{"n_layer": 11, "d_model": 192, "n_head": 2, "n_kv_head": 2, "head_dim": 96, "d_mlp": 768, "vocab_size": 8192, "activation": "tanh_gelu", "norm": "layernorm", "norm_place": "pre", "norm_eps": 1e-05, "positions": "learned", "qk_norm": false, "attn_scale": 0.102, "bias": "all", "tie_embeddings": false, "parallel_block": false, "init": "normal", "init_std_qkv": 0.0307, "init_std_o": 0.00655, "init_std_up": 0.0307, "init_std_down": 0.00328, "optimizer": "adamw", "lr": 0.00169, "beta1": 0.9, "beta2": 0.98, "weight_decay": 0.16, "lr_head": 0.00587, "grad_clip": 1.0, "warmup_steps": 333, "schedule": "wsd", "decay_fraction": 0.511, "decay_shape": "linear", "final_lr_fraction": 0.0, "batch_tokens": [32768, 65536, 98304], "seq_len": 512, "doc_mask": true, "train_tokens": 223600000, "steps": 3668, "dataset": "wikipedia_en"}
Each number is 500 + 50 x the weight over its row's rms, rounded and kept within 0 to 999. Layers, rows and columns count from 0. Numbers have three digits each. The size before them is the row's rms in percent of the matrix's.

# layer 3 attention query, 192x192, rms 0.0597, rows 0-49, columns 0-63
101:522527473545473469464435535494556487560475500474563451517524556556441503559448602454488486516494488459521490533532546495520486441565544494436463534550617550532488504572457501495450551459625521
089:511538469538559574507508427491445393566473470477484565521494493505574511529453388574620485538466472426590520524408514510520495538517510536495469512443445478544519595448594477452443492484476526
068:529475491505498409484494504501540487453514493537489510540634451506499530477520570411500531441563499551410544544422502382532529447491368517534542511565541518474483474451459548528482429510470469
082:429552497490507496513511496475647573488454475567488438491516438567452504597456569507483455420422458490576448601502508551490500380445458537453467486543534560527462517563501511461527567485548326
066:443536572409474528556630506497479500505414436559481416487520559440522488549531458529528425542389486517597379556612481587478548492514637456450477495469512480517468524420500392514551498547511468
093:611434496509574603515506565489490437513480559388489563451472448478477431606495558405550524527446502464554525520469536440450561493500488489507486421458463520517495590546524469523562463452555492
100:423460534473478555528462481507461525451473499553460441509485411545486498511560447557539511541488589523553439516430446440491529549419431481496582484471500484483501541476589526507473518511414472
085:485546414521456452530554549546583555493486455573462420567479590537440556506439501497479509439532441550392478622518534499530525475502551564481490465511517628533483458547476486467452522520545473
099:518550491546493512476503506458523449545499533484503469538521574525484392568448568508517494437516434438563436522679591499491502486553458494516458535523472496606508512542506479465527549509611464
102:435540502540534496459542517532502520528495450383537504585502489486392569591567487524489433491463433394546474636415521447472502452532561547447478506526606564539466579528475476504516460475569405
092:520467551426455412460473472465500571511493548456525384530511567507470531487431555517466465517481516517446475523474514473437496465553559507522521553607551468495489472581481575540563473510550479
124:335368548378460419524454560483451531542446504555464556500522443447428521515543591474542471562474526562453495505460480477528494533469536529507576491495536507510482639490493438512521418513519589
089:603529455563530602545585457443505443459486417503481552466502504424529512570519467501491481442555442500463454465379457524510553467489531429511467473441482509460504418509551486519576464417459489
093:602554521439534553551524455504582570433552492550496482532490527546463505455554412514510563401504502497468479542514502488514473423522492510492514487520451507435487390496494544493577533471476413
087:597541509488449484486514467480636572523485467516552479459481441425448460510479503444477610405488409578449599530441503442466506446499494552572509490549633569542475497526491487526464482380485453
084:555506440550439415530519536445489418493499452533508460498509591447462552623540545497495470416542457404514518549487424458547557405568605533440534496485513494478510569521486499508492506509505453
076:443466525447518586481420470574463650509525529525479563537502521531545551434579537537544422518485484579470412574462523431494520497511551429474490557471449510494489499433503489471578445481491433
089:381489533448490484532488587447459544500533474567471470453472541596591509435477595528521485480517607555471411601514529464463474530483459559475508525528500453491491501519544550532529476508630449
086:477459472488528555582442509504533484515534589529486484471484473665602479469473487552522516525508534500529572436557528605517463525522467580481520446491453445483505448524479540483438553471451387
103:624562524482504421481563404461568532438592475540533468469541522396549507453509475484465596489439472562503497512496463504502518378522541443599530514509559428467440436451481402521562453527411422
089:490508567435464553498578515502402411517426456471452552523490567466484491555530425594540455448485476411632457546490577450470563492504528480418512454435487499564499648469604492465506566542572506
097:498459516551540484472554574569414507527479512358522528523488481477458525505489541525509440507448521445537647477479457457458458450524433601496515473540554476486497524544547608519450483483497503
090:518406565483509389441403562543494522533601601533525499535511503516485538406480600449465436565547495563421552558493514420469437571553565511491496515535500511476507505530412533557500484517551599
076:467595584525483541448473476507467555501476498536548577482435500461518501558505455529539529514411535464636482493567430634473453518450568466450544521428539403526392539492520427505525532561504503
094:336354594462559560547511509484457538514499610479476553516506517442501460488526427593523516558427592610500486490388461539528489496425525456538497476466425452452505518457561486510518490580505531
113:499396551395458459506528481579448517479507463530463558484494447452483473424556427505524519497512510541448563436412447445468508483427476460583556506491462483436506551461552488555512439462432508
113:302420583462503435480432582519463525546449476497505583481501434492398496560565640510537464526504551504485503524472545430433504537465511508448537502504580541523487601556481484533483487463628514
093:636461470535536485508564479476589512549559449400510427544515507481434519509495634412455500468516416522408436507444521488524513433542530524519438458515535563511497506535490482516463492450525502
109:494417576421513451526498523534438560505463454464472542473501429455483530425541462480550455514499516517451573511368547390477514493507497502552517492547535527484483576573478505568503440477499524
080:621520610465532428487531480461519485466460454473476526449451517507488500553598420518533562520421477519519438497478507534515488415531600457480521407467585448446466558509539346546551480552488539
103:464516460466473495388449474527453461470488493449551452502500458566538517488472517597534440536496486406629508488518482516455494483493486502464523502467565499536518517552533595490513541477478493
085:428429521570471590530471485540439448503564666428451536516511477458560472474507473553518519557494581599474538337493485586514472622453484432505497473444352482498506476422525480528461569515434593
091:456369559430501419446524511514501524521478459508458591499498497558487505539574565522531472508476508505521488584430554378483523493502484504489475530515570574587507607513522387546589459463641468
079:529559559521478509428499527520445470491454520450533484429424540551512500539500465564602505516472485430608380420511548556520456509517617501408507492420497497529474560537525463452487577510512573
088:490538454580543560461454451560494512476500508423506512525502459493502500421474456573503487587470463476599506536512506533520478498478381523468468547480498480549492424427518525497503524567479468
092:388496518488490607543426562527431437488488502556449533564480508516510405405551419524573478522491471466487559440550590509470530592426411470498462585506445549545486550564467557504467517517518563
080:598496546477457461452431499500469504510523571562531564511500516528411468490433596477510485494529423539411554482498582483519477487503495559480552457486497475466512572490457499462515414500609530
082:463420494606517491479491486504416509547400516459501520521502461480446506621424627453539469516540483552451496528373435426510483566541463565463558461509504539545525566537523545515485420544507577
099:491508519369405497495542488532363470485525439466465582502481481510556504453544473525499440514500527449521501473657550476477531470424455480496518516436482477484521559456540489538549455479500478
088:497550537453431466532450509431564499464500502536543471460503444578561531488434560468499450508492539494525533434557518552498489473529537563520512497510517458482490554501471590484466481482469473
089:410514517507484669484404538519426439510496543478490469479509440491577440437501386565536440551435549446614472383520559570501496501465518380485497589447398468506502473531534542527491567513513537
096:417460507562560533579397495466651501548506565581415453526480467660606503555501417561555497533504576541483417498488461574598461560498447557477446461542425473451511504565465558494474517483495438
083:592502518420516484491521529399561528505473478495519394487489549498408527585503514488504546485491429585498422524479509532508530479567626493493473414465516518541512481529472396529455528508511527
086:552540473387538497487602501471572541523521457465495444580479671589448487513481493448500518486510455462536465568522598428446513491549507519475506511521501533536505452562533482501558542489567480
092:451508492487573513428480544451563565522578502513515350540491541540474531562444585473461520527459515485593398567516535533494439470515529527524467479487448488553502429526463509493452604480593444
090:507548558618515606402438510496447460431540512437530506515516553530543522414480455598501483539502469478558425461485524569521504520511512455428515557438488441505528428576491566509474507529527513
091:569524485487468479453459456514573519469589547483505451496506459487507496419511465471452537544467483578526459445470536529528506519509561320505502550454534489477510433377427462484443522535407544
076:538457443493559440487530509525543507522529523460534553558487476597385453499544686511454530520524461517471573560465543450432435532464363612536446478552474521529513428503491515494560486479581454
092:561524490434539490517496490452513451522522559452552569488508506488466466538611442489503492503492519441543550427516529486504505369520550442484538507445553500457514571504514480454497552506556516
075:455524535448488525427462516518552511505470490508506478527470569510451468600528567500552406554474434413605403480571477523464466485559629463396440519440480454509480511555515489514478575494567524
# layer 3 attention key, 192x192, rms 0.0561, rows 0-49, columns 0-63
093:542511451497503420500437487476495530536518487504563505466552497449502432526483501439523543462537457492453515644453519452428562510498516509565522590536472555497567483396499510499442512472496536
091:552463530498423548476503498557448542447510437438501516445481533586473477504477502576419480461455498512512565497549435536474485526473524447448473440466516399517472536490535493524540500583538500
087:480516548509494535602519501587571512550464470426495525466551499535428479527531452471457496478452486469473503498618502570441527505527645511553467501498515463468783463538479440532477564449522570
081:464437442457495535502504545509548463471473474508482460483637535491561518583555560486472471444520544482473387562472504452454561541508555494482574481570490474439603464483494525455523469471552468
070:452523454460464442475475539394467475477558474535529526540572514490550491575533543484480541470504463478455522552494483412543554457448483514487492429461407574556442491502513550504521433514524469
086:428489497495520543504515600541554532370466413505540563439545531472511494494495439533431527477500586475495537566560471521491545552527426515440475535484556494498512506509519599528512512424426472
107:493622489457520575496468540462536450496543555543475480536490579470459486565533606508451559503471541476471477508496491547475443589515638530487562489536512483465479467577434410546562479491544503
082:481459467473458423551412445455482514574500514420538501459562443458553509579550537461596442475549474515575477558410520378477596492523473397528537505510473576536528451459591516458452498467503533
096:524488468378560487514503439490557501460480480467521565478551433591447544515505442471424436498482527477498589500488524455528614459453498444517457496469486585502531512457510603458483520421440493
090:467467457457497560495455558512553508524538490505519471466690493433500428629497508494548448417436483511535510615484489484478578535494494487500522461514479507412539462476495474501511618460548447
096:379508523447587529474448493476524465503493525596503558527399521443479516454485608465553583436501441478395541501477492498590473615441509664494479587528433526528505473459458495437438537559449549
127:451559503614474537505517522507454472540547513539513524562478540453514483562494546458454570513505480484540518464586412599511447478475499551436476405468462509406394446506531539509562453568569468
091:541489538440450434416468464566590595558495498519488461546462538586573467442509518502459474471489529488462475476534536438536497426542470538464510510501522515572513510513465493445411419537578440
091:384469467438524490536518440465563470524474541571564452530550469528490561479533558550480386440543525509491525519470512460488593554475555474478461574511464444523528507507505445479468507479528495
090:538519436474485561518572488554451532437469494551504541478581468481558504536446451527512559487547619462509475482478458352444581557490474467555532552531502525418516537387543441483437499484515552
083:489482482490509503465488487469554590463523492542544531405467440545569520537519478443483469487552456452479473528430471471474568454412510432460424478479479510483485501472529568522425526487524443
083:457569462496541454594518524511438479578513465473559484532554523439521511550465554534560571434500438495482467452634540504422533516473461532572587548507443603472480446528552424494491566522480454
087:463546541501472460612462519453598414504501515444511453564584503482480486535465520483470432512527426517454518460537538572490521568533521584549485514563464481484584475541553455451566510396493526
084:419545482502445451436457460470488452537416497547488466460434499494392500427523509491464356473548485554516470606432482467493453510548491535419510487520526462537508538556470453501545469530568497
098:588495480535567468493539486494495505466450404449518470483569503552575526563522414514524498459461478521489426541423474484529576465435465415533513517496465501561496472449434524476463476473519498
090:419427447489437585506479558467505456521565432480488496349570476543457518631499532523459429501465496456495563612554473557484582474486510495465401454451469469519495467458564550455539491524462429
098:441499506465475530495431573506578435505499503603474530376456542423446508495574502501524516445538493502583449525523536578504448557505550575448441475505506449447491528481458513568527652488466491
097:420549484565608526591471486455548457491453475548535464478471518536502483514449456488540574511554429477492605386532486528527461537498485512544466537537489510516510495484559502489449521467428541
087:484536449471541524462462541449527473423509478525481498490549526505574475549494540552494449482518492515539447596444506453492525474489420471508550462531486539456271463495535503480540443449518422
101:523558529520438451433479512480474454477483503437480511592506543546507553511548574485472518481519444502518525562575539544550431547539445627485471415472475468539447505630448488561563472545598510
108:492569507518524553535561533467507451583518553595506488512463535424425508501533548527459555470436458487533499453539473496494425558477566618488455481486468406485391498573444458481476491538459480
109:455588480551495508502515574497516490542507508564510481495541561424524454550461588438483566477530466486587559530524483546447474498511502544524549472564434528425478464458489550503510439527526470
087:488448547500476526462375522542428570487478543550496576410462496540476505428523482471561588461467554450452545489471499388460539542467523530437502618493493531539537449408463565453501496534465588
103:420572501475430472562472601503529420526581525567517479499492632438394455488494542430515601484474518521487508511518470548462478647454522570446485543540502454475482491498482481452513511538480569
084:466474432493447478494447510482434509465488480593524484517533514489551506524470512508480452509568482479500507543499485485558547471487425426493512565474455562587208462472533524448474442503476436
097:459568507490467569517474563492512529534536555630446544513385558430393500490472569475446527474463531488516499494387462526502491586509593577492442559565465539457555520429478467501451544583482500
080:525483542566511470412504487529451449508455449446485500534350567531521477425494540546490530518504453482580513441565537488493343486544491569523549418466516422540416550577443507552557470524487482
094:451528478520449529589521522488436475565569466530510473386538496450490478560374434453451545514495475445557553470575487455426552546474535505501513503489513565414497480463543550434518477491465513
090:475501451473510484436448513487466481478529461574497526505455513551562481490476548544473436514557495522538503508442468446509531509490416445479550506493476545540182542423520506455520448526481469
077:468489519463510554518544463507438451499529542434448534477489618591498387505420520523486486433539476507489478572508575498489543496491538500514558502520541463440593494505493447533474563454514572
093:574513425531491430493560453548508418471570414362530528422581562576434494563482435510455395501468502504553516552520546513458524470517454487503566419522524561427497500534504558541520497503534421
085:424479410565588572494559484563511546480448538479529463531517502506457515525477411505461509583532461484495590505528433572524500450485495461525373564509489422538437474492597513463454511442438534
076:481515547542479546472376534525509561481481498547408581499321437525493540455503583489500564480467559490501534384536506561494411526507547457476489486453520510468476531552576503499508481563514527
100:419518522570475495547636571458523463606598549453570454458474499428375505499497422479452536524444502518543535515481457491487464496517541547461430480487535444461439480515491536519519574535472578
086:496548451499503416545479548474472503444522520515476448533480490455424570523571445506472510530487526547504431480394435562519485516444579400408505513541524423482524581570454506558514536454506537
081:542546548584481385476455486493513451524500465557495525591497525441473456418498533574467536495520449543458498608578493582499463558528488579582500453491509441509498470538416508504485532475512418
096:590497451486503414505397489480385454459470501495504482493503524439362478469459545516461435481578462508472484480501497470437456559533545463475573509518532539534545497667491463552604507551691511
080:531468451543456478448504502480371543450472484538515500582445491450612531485488505465496575567572576440485464552455510472584500492448441470438541522476459544549383449470569592449539428521518448
085:439363513445463541566489473450516452470563505524574454410599397448468512508488496492515545448497610498379516573450490424500597595491486505523410566504470549490568490387507495452471471480467521
092:490469516476479509519382500497550483451459571561495484550593495521576504552501463554499565509558540474503444512415526443545580519508469522509529544547494544469581477532565546501536434494499535
086:446477454512508482460466486497585494505503466472494537467366542530483445382425523441535365459501442489474549543472542582539502517543497523466457548539477405491510476511504475460467460531489500
095:475569534529568464480585464526336518524537473517494479600495467530558484370412488558549603568533514507440467464460461502506476475519463477593498539487501475556509468531449500479443466437516571
077:442467528494613584507507443484535470523451560366521438485607488540422501509435419495481526527490568531557509537533545424503504578531548537516514543465519476438603488479494486532494561418527434
091:465513464548468488468551532503485556481514459484498462489581518532449505490513481520438437526521522505582484627487470540490542463447495426455436534486511460501449516519412509535459524450464512
080:491511405465474507511464500457399536449529555613536483511428531526573526455464562507472548523555500470524458516522506469523519458481447573501542525543490605545296463455561571471507435490467433